Weights of a small GPT-style language model, trained from scratch on English Wikipedia: MLP 1536 tanh GELU, 627M tokens.
Each number is 200 + 30 x the weight over the matrix's rms, rounded and kept within 0 to 999. Layers, rows and columns count from 0.

# up: layer 2 MLP up, 1536x384, rms 0.0307, rows 1025-1042, columns 192-383
# down: layer 2 MLP down (transposed), 1536x384, rms 0.0103, rows 1025-1042, columns 192-383
up1025,180,219,245,275,253,277,261,142,252,161,155,148,207,262,249,200,188,171,179,256,278,261,202,193,187,156,123,214,178,250,272,133,226,217,258,214,273,141,181,175,232,154,207,196,246,234,171,134,202,194,238,172,154,264,156,250,251,166,191,229,209,253,257,232,207,224,224,227,176,143,142,220,196,159,284,204,140,134,211,261,137,225,138,220,226,192,253,240,209,163,226,158,151,225,249,257,177,271,139,147,164,225,194,270,270,217,132,170,140,192,177,133,191,130,214,239,284,142,147,185,131,238,264,212,259,218,187,169,152,212,181,271,188,266,166,149,140,199,129,129,166,217,129,186,262,208,208,154,253,183,189,197,204,121,165,165,219,263,231,209,148,234,214,268,205,201,251,170,176,162,276,158,149,201,173,194,264,195,207,124,147,183,125,194,153,198,202,235,216,203,201,161
down1025,187,215,197,235,215,300,218,217,212,168,209,190,179,265,269,221,198,169,217,247,216,213,225,181,203,178,188,209,190,223,241,151,358,208,233,207,276,177,226,179,223,183,171,208,202,181,178,141,166,197,195,187,287,217,159,237,208,138,202,244,191,223,189,217,236,198,229,209,153,189,165,176,228,262,269,202,161,165,212,235,190,168,172,235,178,171,253,222,184,183,211,187,179,184,227,192,182,189,188,166,191,222,155,204,196,229,130,221,189,175,211,199,178,158,237,212,249,222,178,146,165,195,213,238,247,197,167,145,178,248,264,239,231,233,209,205,183,157,199,148,221,176,145,239,237,233,219,146,142,186,189,189,275,153,160,157,258,206,216,180,173,241,227,244,195,197,254,177,180,186,256,148,184,219,201,194,246,202,217,149,191,173,159,203,170,182,195,231,197,223,220,217
up1026,185,235,238,280,274,268,263,137,256,158,172,141,188,247,251,214,182,155,191,272,272,247,191,208,159,157,136,222,206,272,255,143,219,248,272,200,270,138,190,187,210,151,166,215,251,226,163,139,216,183,240,186,165,258,134,247,245,173,217,228,207,277,269,230,186,219,197,208,166,153,177,182,213,156,287,226,138,133,198,268,157,218,139,230,219,208,267,233,225,153,217,138,169,221,255,244,199,247,160,132,154,256,194,272,270,221,124,162,167,214,173,133,202,144,229,227,263,120,154,194,143,229,262,213,266,205,181,183,149,205,164,252,195,259,163,148,141,200,134,129,174,227,136,179,267,221,203,139,257,172,184,199,223,106,179,167,226,253,223,237,130,229,205,285,152,204,241,165,172,171,265,133,142,187,175,197,251,206,222,127,150,179,165,189,147,184,202,246,232,195,215,165
down1026,202,204,196,250,242,208,211,245,205,169,200,194,133,251,263,194,158,182,215,230,189,219,220,179,199,166,166,205,247,211,209,148,347,226,234,187,264,142,227,196,196,186,156,172,252,213,164,183,181,187,210,185,263,223,195,218,205,189,209,219,252,206,202,222,230,200,243,200,163,200,166,173,247,197,266,174,155,160,182,223,224,165,174,238,194,149,244,174,205,220,193,186,141,199,238,199,191,135,207,137,182,225,160,221,215,213,145,204,194,217,190,178,188,167,276,202,238,191,171,183,186,218,234,199,212,204,172,160,149,231,249,220,233,203,173,194,174,199,195,151,210,186,151,238,219,188,261,147,155,191,209,196,273,165,178,193,238,202,257,185,187,226,252,198,140,218,216,164,195,160,218,179,198,183,198,162,208,233,228,166,193,158,163,194,199,210,197,247,165,215,222,242
up1027,200,182,197,192,172,201,190,203,233,190,204,196,199,197,206,225,209,230,203,209,184,201,209,167,194,212,197,190,204,242,194,204,188,197,221,198,204,214,188,223,172,162,195,205,250,209,205,211,205,182,208,201,224,203,190,190,176,198,204,208,219,198,199,177,205,195,210,217,221,184,198,205,233,196,210,195,199,200,182,187,209,186,210,221,197,176,215,200,202,246,218,205,232,201,189,193,152,200,214,193,198,208,180,196,190,243,181,194,226,205,207,221,196,186,206,204,190,198,191,202,160,189,220,197,209,214,189,207,185,192,203,195,197,207,190,211,164,192,209,193,192,201,185,177,195,210,210,192,181,177,200,197,190,203,217,186,210,159,203,190,187,180,195,191,203,199,194,189,209,180,192,191,188,176,178,191,203,193,202,200,205,203,187,214,215,239,223,188,220,198,211,205
down1027,225,191,194,240,237,194,196,196,144,193,199,205,195,216,196,188,187,162,202,188,236,193,209,172,224,197,174,199,183,141,212,193,223,204,141,193,198,224,204,222,214,214,229,220,141,177,217,194,219,242,192,183,162,184,204,227,235,200,205,206,194,185,192,217,200,198,208,177,198,194,196,195,205,225,167,196,198,190,219,203,179,196,189,177,188,210,191,214,213,144,201,192,150,214,203,201,253,194,183,208,181,193,209,173,235,159,223,210,161,190,199,200,208,220,162,210,237,207,206,200,234,186,168,190,178,212,203,206,222,193,204,199,182,188,211,202,209,197,177,196,197,230,220,229,206,213,181,197,182,212,181,217,226,161,168,205,157,208,190,219,209,201,224,217,177,189,204,238,170,193,217,199,209,188,221,181,199,187,184,206,212,200,221,201,182,178,173,222,207,193,205,183
up1028,176,214,263,298,275,301,259,108,253,160,145,128,215,244,242,243,186,135,171,280,273,287,223,208,202,141,124,234,180,253,290,167,209,241,280,170,278,151,186,176,280,130,176,168,244,239,162,107,198,184,233,177,134,262,158,263,269,149,204,210,214,267,265,241,200,251,188,208,189,126,146,217,235,174,296,169,127,152,245,279,105,238,140,230,238,208,275,228,227,114,244,115,174,234,248,249,182,245,104,172,143,301,202,290,290,226,134,153,138,184,117,110,210,112,214,254,304,136,123,183,128,236,261,215,257,178,183,196,161,211,160,274,176,292,136,167,136,238,146,102,176,251,109,149,255,202,186,169,265,197,158,202,211,95,181,166,245,251,250,201,145,228,218,283,199,190,246,129,185,154,283,118,152,200,148,208,246,238,240,144,104,157,154,210,150,164,196,274,236,199,194,150
down1028,183,254,186,227,270,258,222,259,202,296,212,196,95,283,353,193,213,201,259,208,197,217,132,189,213,206,266,223,201,215,257,203,278,218,314,242,296,208,200,202,223,135,70,186,232,147,165,162,219,227,259,208,324,200,221,212,128,119,151,155,270,271,150,207,197,220,256,213,126,268,208,225,308,198,218,180,215,169,137,271,148,145,184,256,136,110,247,266,226,170,189,208,139,168,223,233,244,167,191,183,199,155,146,195,192,185,65,204,152,160,146,176,224,160,205,207,169,198,165,161,169,185,218,210,179,204,218,101,136,249,224,236,227,226,204,183,194,151,152,156,182,219,134,174,194,141,217,243,163,193,201,129,256,224,155,236,281,214,170,143,242,228,227,141,189,244,270,183,179,167,228,209,171,249,228,264,160,237,201,139,163,160,233,176,187,85,249,287,158,244,243,252
up1029,219,212,227,277,271,309,265,119,259,174,152,161,240,275,250,210,204,150,175,293,258,269,183,212,194,166,113,242,192,244,280,137,216,237,268,174,293,134,191,163,256,166,206,213,271,253,195,128,168,177,230,198,122,245,157,230,242,161,183,213,228,274,294,216,220,231,198,205,177,145,138,201,226,176,277,236,134,118,233,265,103,235,141,228,235,206,261,226,204,131,250,99,167,270,256,243,190,264,138,170,138,286,189,266,279,212,121,156,153,180,165,121,210,121,211,256,286,130,116,172,127,226,250,220,279,187,187,166,174,207,179,254,192,281,140,169,141,223,136,125,153,254,131,150,271,193,198,167,279,189,149,199,231,114,160,157,246,277,237,200,152,233,206,267,173,196,256,145,181,170,263,123,156,173,148,194,280,198,208,128,125,163,148,210,134,156,217,249,207,171,234,149
down1029,213,265,205,279,251,258,265,237,237,250,266,163,144,262,344,144,183,213,266,231,205,273,217,198,187,181,327,252,218,192,193,165,192,237,268,227,276,173,200,175,212,173,113,213,297,118,174,125,231,230,183,224,280,275,168,210,156,78,149,187,258,246,222,260,229,264,220,270,184,221,217,207,252,192,193,133,223,182,218,255,155,197,139,183,98,106,213,213,207,231,220,232,141,173,231,287,201,185,197,161,113,185,193,177,204,165,88,205,134,183,169,188,211,162,232,243,235,191,147,123,151,175,195,251,113,189,181,127,100,225,279,220,282,240,199,209,195,131,188,143,182,181,76,167,254,219,208,266,186,159,195,191,262,287,208,221,243,233,192,209,286,188,187,171,158,254,243,201,198,215,225,143,150,226,170,185,175,242,174,131,226,111,152,238,169,96,248,217,239,258,163,200
up1030,191,188,215,208,203,205,196,195,171,196,202,196,202,208,203,194,209,187,210,210,222,201,198,197,207,194,202,187,190,206,177,186,203,203,196,196,190,222,186,195,189,204,195,204,205,208,186,195,202,205,192,208,196,209,208,185,199,187,181,202,200,190,211,207,199,211,217,189,194,207,208,203,217,205,213,204,195,202,204,198,213,205,183,212,202,192,197,222,204,176,219,193,182,196,195,213,188,185,216,191,195,205,194,203,205,199,195,191,176,210,209,209,208,187,207,196,209,201,212,198,209,193,206,178,205,208,201,195,188,213,212,209,220,210,207,207,205,202,208,188,226,191,193,203,199,201,203,215,192,190,213,225,199,202,178,187,181,203,193,207,190,194,189,203,203,197,203,229,172,204,172,205,203,183,213,198,208,217,202,196,207,199,205,205,209,187,188,199,166,198,195,183
down1030,193,189,198,191,193,163,194,207,238,210,206,212,208,189,209,189,175,220,189,164,183,185,190,194,203,200,164,198,202,188,222,222,187,214,203,207,240,193,193,206,209,218,200,193,201,210,216,205,202,183,202,181,208,178,202,209,204,208,217,186,191,211,173,195,185,200,192,203,199,183,207,206,193,187,182,200,216,206,207,202,214,186,220,166,212,214,208,198,199,221,200,210,236,190,192,203,242,197,197,207,189,205,194,199,191,220,219,211,218,198,225,217,217,201,179,200,185,194,187,194,176,212,177,215,184,182,206,218,203,195,201,180,215,167,189,207,209,205,182,210,201,200,186,194,191,213,200,167,199,209,184,174,209,166,225,204,199,196,203,195,194,190,200,198,187,204,209,171,222,217,220,212,216,194,200,205,186,187,189,195,201,203,210,202,198,231,214,200,207,205,197,204
up1031,163,222,274,293,280,304,261,127,271,178,131,123,221,230,229,246,212,134,168,296,283,269,204,207,209,157,107,252,148,266,285,165,206,221,278,191,286,125,186,186,250,149,189,190,257,253,156,142,188,201,234,209,130,266,164,249,267,183,169,217,211,275,269,219,243,245,214,215,174,120,151,185,253,163,289,221,122,123,231,285,103,258,127,226,271,218,272,245,191,142,219,121,167,243,284,249,177,267,108,179,116,296,191,288,296,215,114,137,119,152,121,112,182,138,206,272,280,148,133,172,147,252,282,222,288,196,189,187,184,218,129,279,200,297,146,137,126,229,128,129,166,201,91,156,251,178,181,172,275,186,186,197,219,96,155,196,241,257,224,197,132,230,218,278,187,192,261,164,184,166,280,111,142,180,153,214,283,202,242,112,130,179,136,213,111,137,243,257,202,197,185,157
down1031,221,295,241,233,309,301,209,230,255,196,200,291,143,245,265,132,122,172,244,279,181,210,213,198,218,157,164,158,179,190,259,229,222,228,257,226,336,190,205,183,213,152,127,179,237,171,234,189,234,190,207,212,275,244,197,221,165,143,189,205,242,202,173,226,255,230,249,249,162,228,185,162,237,189,199,191,202,171,173,259,207,211,230,213,140,127,222,234,255,202,116,192,203,191,195,326,194,182,174,130,211,234,145,246,244,199,107,226,225,180,109,198,173,203,269,240,209,217,155,138,176,239,264,170,236,183,145,168,192,177,258,143,206,244,134,164,176,128,134,105,156,118,199,174,103,212,204,171,195,264,221,163,229,244,194,207,278,198,227,217,196,264,210,208,138,263,326,215,265,228,233,191,250,224,269,199,170,287,192,85,144,148,209,171,232,96,264,256,206,210,214,309
up1032,204,190,187,245,224,233,213,172,159,156,147,175,209,218,213,204,188,184,186,246,209,234,214,184,206,187,169,208,173,242,239,175,216,215,201,158,230,181,235,170,235,178,202,198,198,217,203,161,195,160,176,159,135,204,206,236,226,187,198,201,190,214,215,218,213,198,176,199,188,209,186,217,199,167,228,203,123,171,198,225,201,213,178,215,199,192,259,245,189,170,223,180,217,193,191,205,220,230,179,152,205,234,193,223,234,228,184,192,172,176,193,181,201,192,251,238,205,211,180,187,192,214,208,195,236,224,185,161,223,231,204,199,208,214,213,187,170,229,191,198,193,185,177,182,189,172,213,154,180,173,161,209,187,166,200,194,237,210,227,219,182,206,227,236,167,193,219,176,187,204,218,154,137,196,198,221,252,187,204,229,185,218,183,188,176,182,209,252,236,213,214,215
down1032,184,195,222,202,214,221,173,207,230,178,193,213,224,197,160,252,193,220,151,220,223,188,216,178,184,184,0,207,146,225,202,203,319,187,191,150,273,201,183,224,192,220,228,211,184,215,238,209,196,150,178,174,140,208,203,191,195,214,194,251,196,196,184,175,207,193,191,221,227,203,209,206,211,210,226,184,154,193,219,206,227,182,203,149,187,200,220,184,179,209,181,198,161,208,206,199,180,186,187,177,201,183,197,220,200,196,198,211,218,249,243,226,207,188,199,181,212,205,206,195,208,197,246,222,213,203,206,190,235,194,212,199,172,235,213,168,192,208,193,228,205,199,200,218,208,220,226,217,189,199,156,212,202,69,250,190,203,198,180,193,155,179,214,201,219,201,181,205,206,197,195,171,190,197,214,224,200,205,200,229,210,192,185,187,215,199,154,198,214,215,212,216
up1033,175,254,274,279,292,304,275,110,255,172,136,135,212,269,239,214,222,144,172,283,251,244,225,226,216,159,116,251,182,266,295,133,225,238,266,166,259,127,169,162,255,149,206,184,264,236,182,125,138,184,221,176,134,262,139,232,264,148,197,219,186,252,250,251,207,242,217,210,195,162,166,178,235,170,260,187,125,127,247,286,108,261,135,204,293,200,273,240,235,101,277,87,186,269,280,294,201,250,121,167,123,294,204,301,301,213,95,191,122,178,126,110,221,110,212,274,266,151,113,202,121,237,248,211,276,184,176,224,142,171,123,276,192,273,125,124,106,245,134,117,186,255,121,161,277,195,195,164,267,198,163,186,235,104,159,153,244,258,250,157,141,233,190,280,194,172,240,154,185,160,275,110,131,198,153,173,264,182,240,129,99,141,119,165,135,169,176,248,197,202,200,136
down1033,205,254,188,274,195,231,218,267,224,247,255,163,138,246,307,141,223,186,196,245,235,228,151,181,156,203,287,181,168,198,229,201,202,171,228,233,272,216,193,194,165,212,172,237,283,132,212,137,125,232,199,198,310,221,214,131,235,107,144,176,286,275,169,210,203,235,217,192,129,254,268,196,248,236,197,171,218,122,214,230,192,224,156,212,121,103,269,256,167,257,263,179,151,200,208,209,206,161,142,169,203,209,198,159,191,192,71,250,168,150,218,173,228,139,181,241,217,236,185,168,168,118,223,258,158,223,219,160,154,241,233,215,263,179,189,196,152,167,142,126,161,201,165,224,194,172,176,215,178,159,180,179,191,269,181,248,294,209,183,130,270,203,167,164,209,228,224,138,212,197,227,168,175,204,182,246,160,222,198,131,260,109,172,216,203,127,257,215,197,198,213,252
up1034,204,199,180,202,186,204,190,211,219,203,188,208,215,191,182,196,199,176,210,202,210,200,203,205,199,204,199,200,211,201,185,192,205,198,221,184,191,202,203,192,180,189,201,206,200,209,203,211,193,200,211,197,176,207,204,215,185,195,174,203,214,194,204,214,222,204,195,211,202,209,193,213,205,211,209,204,204,212,225,185,204,181,190,196,204,189,219,206,200,192,189,200,222,209,199,190,216,194,205,199,203,199,212,201,194,226,206,176,237,212,205,206,208,217,191,202,190,204,200,185,201,197,199,199,180,205,194,199,214,188,207,194,199,200,191,214,215,205,184,188,206,234,211,189,187,184,209,194,186,183,212,195,188,203,190,203,209,198,195,174,207,234,209,207,192,199,205,237,207,189,226,185,214,207,183,211,197,198,199,211,207,204,201,189,196,198,191,182,207,190,207,213
down1034,215,207,226,206,209,202,188,191,190,168,210,201,176,212,237,204,213,228,188,196,165,213,191,197,211,191,204,201,180,194,215,199,199,196,147,225,194,184,203,204,216,201,204,177,212,197,196,185,219,211,209,201,239,192,185,192,233,219,198,199,198,199,199,183,200,191,220,195,198,175,222,204,214,182,179,200,201,192,180,210,209,208,210,195,181,194,197,171,207,218,201,215,150,208,204,199,200,196,172,199,187,207,196,173,235,164,184,240,159,186,203,184,195,175,229,201,239,213,208,201,194,210,218,198,199,206,209,195,204,206,199,201,193,191,214,179,202,183,199,211,196,197,173,195,214,211,205,210,205,203,192,221,226,184,193,197,196,205,182,218,203,207,195,213,216,196,180,163,193,206,172,204,191,211,213,190,190,205,212,188,179,196,207,208,182,190,204,228,182,190,212,183
up1035,190,184,168,185,172,209,214,217,218,174,198,218,210,207,199,212,194,176,202,189,176,191,201,184,173,202,200,191,205,212,192,201,195,203,207,198,210,203,193,217,193,195,177,218,209,190,193,199,216,193,206,209,217,207,212,203,197,199,199,204,193,213,205,207,201,213,193,195,181,193,220,207,193,206,205,204,202,198,173,188,216,189,200,201,183,201,200,209,198,215,210,196,191,174,194,208,160,192,187,188,200,206,207,179,191,215,182,197,215,181,201,207,182,198,203,199,205,213,217,186,196,232,184,208,196,208,209,199,181,219,188,213,197,210,225,198,203,211,210,207,216,209,202,210,186,177,206,188,196,210,206,193,190,199,202,197,187,198,203,218,199,192,203,207,202,190,199,202,212,208,196,192,198,188,185,197,213,203,206,211,212,175,180,219,220,200,209,207,197,205,210,225
down1035,212,195,219,219,204,178,181,204,170,215,221,182,203,207,229,202,233,228,194,221,235,207,221,203,217,191,181,198,171,186,217,194,209,199,178,228,176,207,206,199,208,210,202,184,190,200,213,218,228,224,196,172,193,169,173,202,181,197,193,199,200,171,193,201,204,207,209,199,233,197,187,218,219,182,198,190,193,204,214,211,179,180,204,205,202,204,209,201,215,189,200,195,196,197,194,182,236,206,229,232,202,192,202,199,231,195,235,195,172,201,217,194,211,209,213,197,199,181,182,196,193,190,230,180,214,208,188,186,218,200,202,185,185,158,208,200,197,186,196,192,193,202,192,188,220,223,181,207,191,193,186,211,231,178,194,206,168,212,185,182,193,198,208,202,170,208,183,200,198,199,202,208,210,185,219,192,175,208,199,180,212,198,208,215,189,201,183,182,205,185,186,203
up1036,195,191,211,201,199,204,192,198,222,200,197,193,205,204,190,223,217,204,195,193,183,188,237,196,207,212,200,210,186,205,186,217,202,192,209,190,192,210,195,186,183,208,218,201,204,206,202,209,221,204,200,209,202,214,214,163,200,199,195,206,181,209,186,186,202,201,199,207,207,192,211,212,233,205,209,202,200,187,193,210,221,186,203,170,210,213,196,214,181,199,206,205,200,183,182,234,208,208,196,205,188,204,204,189,198,215,190,207,201,197,198,215,203,190,217,203,213,196,187,202,200,201,216,212,221,197,207,209,185,188,197,213,187,198,192,205,195,184,188,216,213,210,194,209,194,193,209,206,205,200,191,182,210,201,198,210,199,183,188,196,194,223,194,197,208,186,230,214,174,206,205,204,203,192,197,179,200,220,184,201,202,223,197,196,211,210,213,194,203,195,212,202
down1036,204,203,182,237,189,163,192,218,182,195,204,203,189,211,198,195,168,192,204,232,219,203,198,201,196,171,159,194,212,186,204,177,208,211,176,216,229,188,192,213,209,195,201,201,197,189,199,195,201,195,200,184,195,171,194,245,184,195,181,198,196,164,219,199,199,202,219,195,190,210,200,191,182,178,177,187,198,225,220,216,183,211,180,227,205,212,207,227,199,212,195,202,194,207,201,183,201,184,203,197,207,207,225,189,217,201,222,186,181,205,213,195,192,210,157,201,166,201,219,192,196,222,181,181,174,203,193,189,201,195,196,188,202,207,203,207,198,235,213,194,182,208,211,180,209,211,187,190,181,201,198,213,173,190,204,170,188,215,195,211,194,203,207,210,188,179,177,209,199,208,188,188,199,197,195,201,201,197,203,203,205,195,197,204,215,200,212,232,209,202,225,199
up1037,187,197,183,181,190,192,188,214,199,164,191,215,213,207,219,208,202,167,207,198,185,194,178,225,209,203,196,207,194,212,185,200,221,210,206,243,205,209,206,239,204,208,198,201,202,197,190,195,192,196,180,215,229,198,189,212,216,186,191,200,210,191,202,240,191,198,204,218,184,198,217,186,176,205,220,224,198,207,208,207,215,202,191,226,206,187,229,209,218,210,213,194,200,185,220,201,188,181,167,193,191,191,231,192,205,214,190,203,227,172,198,233,185,204,199,212,201,194,181,193,179,228,197,167,231,209,201,189,198,197,196,197,214,209,217,186,187,203,214,200,212,198,191,216,211,178,205,211,198,198,214,181,206,201,177,213,217,185,183,191,191,219,214,214,215,173,192,170,229,203,200,210,201,209,189,196,211,198,220,202,217,219,178,215,212,215,204,188,200,187,194,209
down1037,220,186,197,248,210,242,206,200,189,239,211,181,232,195,181,194,206,224,196,204,244,224,217,167,226,178,204,209,219,194,203,205,141,185,153,156,191,201,217,185,207,185,184,201,209,213,205,204,199,207,181,178,157,206,190,186,168,196,195,194,214,223,198,172,205,195,234,199,207,212,184,204,216,180,134,188,203,194,194,202,209,200,214,170,188,230,186,204,195,201,187,214,204,202,182,192,225,221,240,204,197,192,206,220,187,186,240,178,155,231,205,154,176,212,203,176,192,205,207,204,227,180,215,242,187,214,205,204,202,174,194,210,180,183,190,224,208,171,187,200,191,205,215,173,172,251,183,166,182,211,174,221,209,192,226,184,185,217,226,207,238,189,202,190,151,211,216,220,179,178,216,207,233,196,225,191,161,179,165,195,173,172,227,222,181,177,181,231,209,194,210,189
up1038,183,201,204,213,207,220,217,175,219,195,196,178,190,193,219,189,155,165,195,211,223,222,187,210,215,195,194,225,105,214,211,202,170,268,196,200,234,218,190,187,244,224,186,195,239,182,172,187,184,157,228,191,181,188,198,203,200,199,208,229,200,217,214,208,213,204,188,207,146,138,142,234,220,171,209,199,175,219,219,233,214,184,211,192,212,184,188,208,210,184,191,183,218,211,224,217,208,152,188,139,172,212,203,204,210,204,187,204,211,132,178,202,197,197,246,200,217,181,189,217,182,232,220,197,219,203,180,195,221,208,184,216,196,256,192,193,195,226,127,144,204,204,203,237,192,229,125,212,226,173,227,192,147,155,205,226,200,219,163,226,184,211,199,200,170,176,194,187,182,197,183,174,195,207,195,271,231,223,214,199,187,198,178,211,215,116,200,210,196,201,217,183
down1038,180,207,189,202,238,193,221,221,204,177,207,223,228,191,207,192,213,191,196,234,148,196,220,205,174,200,37,236,271,204,207,147,264,209,188,184,222,194,207,176,194,254,192,206,219,197,181,171,207,191,166,171,180,183,173,219,186,191,185,251,197,240,221,204,205,222,186,218,205,185,222,185,186,156,178,213,186,205,235,189,174,244,169,186,198,210,218,201,215,200,222,172,220,226,169,217,157,210,202,191,184,198,212,197,188,201,209,180,171,233,195,196,234,199,196,218,219,208,157,177,157,216,134,249,184,203,187,224,215,206,209,215,194,209,211,142,192,233,237,211,171,223,194,167,210,219,269,159,195,208,160,220,262,157,265,192,195,232,231,206,222,191,176,238,211,216,207,228,240,203,198,189,185,236,197,137,264,213,200,195,186,213,197,181,196,176,171,207,189,187,225,212
up1039,205,206,174,199,207,198,188,193,186,196,194,210,206,208,204,181,207,208,197,205,214,197,183,202,191,204,200,201,209,194,205,200,200,208,206,209,199,203,193,212,203,204,220,196,189,199,191,180,206,209,217,208,208,202,180,183,208,191,199,208,187,201,199,212,201,188,195,191,187,204,210,188,196,202,202,205,212,183,214,209,193,199,185,206,204,197,194,221,177,199,208,191,186,206,220,211,218,197,196,192,201,198,215,212,202,205,195,196,204,196,196,197,203,194,212,198,202,190,204,201,183,186,201,176,220,198,195,186,195,193,203,196,195,205,207,206,188,198,204,208,197,211,178,202,211,188,202,197,195,213,211,163,192,197,185,193,206,204,191,213,193,191,216,196,203,198,196,201,210,170,175,211,195,194,195,201,200,205,205,188,212,199,209,208,191,206,213,195,204,212,213,193
down1039,182,204,206,215,193,211,207,216,225,202,201,195,189,203,194,187,190,180,202,202,198,200,200,186,203,189,191,207,177,216,201,201,208,210,206,170,198,200,202,192,200,206,187,197,211,203,203,209,212,187,192,194,188,201,218,209,197,185,202,202,213,192,194,185,192,201,203,190,200,214,194,188,196,194,206,200,185,219,206,203,203,199,218,188,172,198,225,207,208,209,206,221,203,198,196,188,188,183,212,212,208,192,214,197,188,194,217,195,195,198,221,204,212,198,174,200,210,208,208,193,201,212,210,239,192,198,198,219,192,177,213,218,200,197,194,186,199,203,200,202,199,207,226,210,178,198,197,204,183,185,178,226,206,170,249,193,201,200,204,189,197,189,199,204,193,207,205,211,191,215,209,205,222,199,219,194,188,194,179,208,197,200,195,199,209,211,183,223,197,190,194,196
up1040,168,241,249,268,270,278,286,132,237,165,154,124,210,274,227,220,201,164,178,278,271,264,187,207,209,167,137,249,187,270,279,155,244,223,258,202,253,130,187,189,239,144,206,222,270,243,180,125,160,175,212,185,128,244,178,237,243,149,261,229,224,277,278,219,207,248,191,229,174,148,144,196,212,159,281,215,142,133,236,274,131,244,138,207,238,209,268,247,206,125,232,130,145,256,255,237,202,239,133,189,135,289,195,278,277,221,120,163,129,173,135,125,192,125,221,259,286,129,122,185,148,222,271,226,243,184,165,201,148,200,155,278,224,274,156,137,134,210,126,134,166,234,142,152,298,176,187,184,258,204,198,194,199,97,164,162,249,234,235,192,117,250,213,283,196,187,245,154,175,164,265,136,153,173,170,204,246,158,229,118,127,160,145,161,123,180,198,241,211,200,186,169
down1040,179,266,176,251,254,255,196,222,206,233,185,257,128,255,308,199,207,205,197,250,269,206,155,229,196,172,246,245,153,230,281,170,214,203,259,270,229,139,235,139,207,157,161,190,263,193,168,168,183,227,174,201,283,182,235,194,241,81,179,209,276,277,260,184,238,235,189,201,113,178,191,188,281,234,247,204,188,156,152,278,190,172,187,230,142,138,275,257,210,152,287,183,168,179,244,191,203,179,214,190,179,239,156,184,235,139,86,234,121,139,193,145,171,158,247,266,273,201,219,146,183,203,206,245,168,196,141,185,135,218,251,200,247,216,208,135,157,172,95,118,143,215,118,154,190,140,169,207,147,215,216,177,205,175,200,184,255,181,196,173,257,266,210,201,175,246,232,169,196,175,177,162,177,243,182,266,182,247,171,143,169,145,147,232,161,81,246,281,218,218,226,255
up1041,199,205,215,207,201,200,202,185,180,165,163,205,212,220,216,207,186,189,192,212,204,227,194,212,201,198,221,198,222,216,229,160,245,193,213,174,205,165,215,198,175,185,202,187,180,230,215,197,173,159,181,151,180,194,174,226,236,186,186,235,201,193,193,199,216,219,203,202,215,172,190,206,164,182,207,213,177,161,183,184,185,203,208,215,200,197,217,193,196,198,174,204,180,209,162,178,187,231,186,185,187,208,202,232,223,218,174,188,206,220,195,192,193,197,205,206,215,177,196,196,177,205,200,209,196,192,183,219,180,218,203,187,196,193,189,192,164,228,184,223,184,181,230,209,227,201,223,152,210,216,158,210,225,243,221,176,201,147,242,235,175,199,211,189,179,216,224,220,183,193,221,193,169,210,194,162,232,212,188,197,206,207,212,221,164,200,202,212,199,193,195,138
down1041,191,204,192,216,224,221,238,226,201,231,193,186,147,262,244,174,194,233,226,217,236,206,220,222,175,216,105,200,234,165,185,263,405,250,181,276,213,233,207,200,210,228,156,214,217,215,194,212,212,237,244,214,258,224,197,191,186,191,196,195,231,230,204,161,197,152,222,180,134,199,216,160,219,211,229,180,243,193,200,224,193,139,178,190,177,117,164,251,218,199,181,166,251,237,216,228,227,148,173,237,205,191,207,199,199,157,193,235,182,140,173,139,188,209,200,229,226,200,180,197,168,179,234,195,208,202,171,185,217,169,190,209,198,176,171,201,216,166,156,168,181,230,177,177,204,213,177,290,201,188,218,167,254,116,162,244,196,205,207,120,224,202,174,193,169,203,222,187,143,177,176,249,233,200,199,212,163,188,207,172,198,180,197,237,202,167,195,202,184,202,185,218
up1042,184,221,254,270,256,300,272,137,257,163,164,154,211,260,268,204,189,165,166,277,266,279,203,191,183,175,124,222,166,274,271,123,226,258,278,203,286,149,201,176,242,145,209,202,267,242,167,125,178,181,237,176,172,255,152,255,285,149,205,229,213,271,273,222,199,224,212,218,170,134,140,193,209,151,290,217,137,130,204,277,116,226,144,224,247,215,282,240,219,141,216,140,171,210,248,235,183,258,131,154,156,283,196,283,285,209,120,150,152,196,169,126,201,136,219,263,278,118,134,202,121,221,274,225,280,193,178,189,144,189,161,278,191,282,161,135,144,213,113,106,173,222,119,171,266,194,192,134,230,187,189,186,219,104,164,151,222,266,237,198,123,230,195,278,166,206,240,171,160,158,280,123,121,193,164,216,255,198,210,134,154,180,165,202,129,175,204,249,217,193,212,158
down1042,188,227,201,223,219,250,213,237,182,217,197,203,142,243,260,208,214,198,207,239,219,226,177,197,183,222,172,223,243,214,203,182,305,202,260,190,244,188,208,180,210,187,171,218,241,202,153,155,175,198,213,206,270,228,181,218,199,150,215,200,249,210,183,198,219,209,243,199,153,204,183,201,250,210,219,177,195,153,197,234,192,174,189,236,163,175,248,196,203,184,188,199,158,177,216,254,200,173,183,151,180,234,165,222,221,178,145,214,179,197,194,166,165,202,258,195,253,198,194,176,177,227,237,195,240,236,190,155,145,261,250,234,205,204,156,203,195,172,171,158,199,190,142,215,209,205,227,173,161,198,203,161,244,199,185,183,250,216,198,181,191,214,211,208,159,216,251,172,174,179,210,172,208,184,215,218,192,225,219,138,220,169,173,177,190,191,190,226,157,207,222,223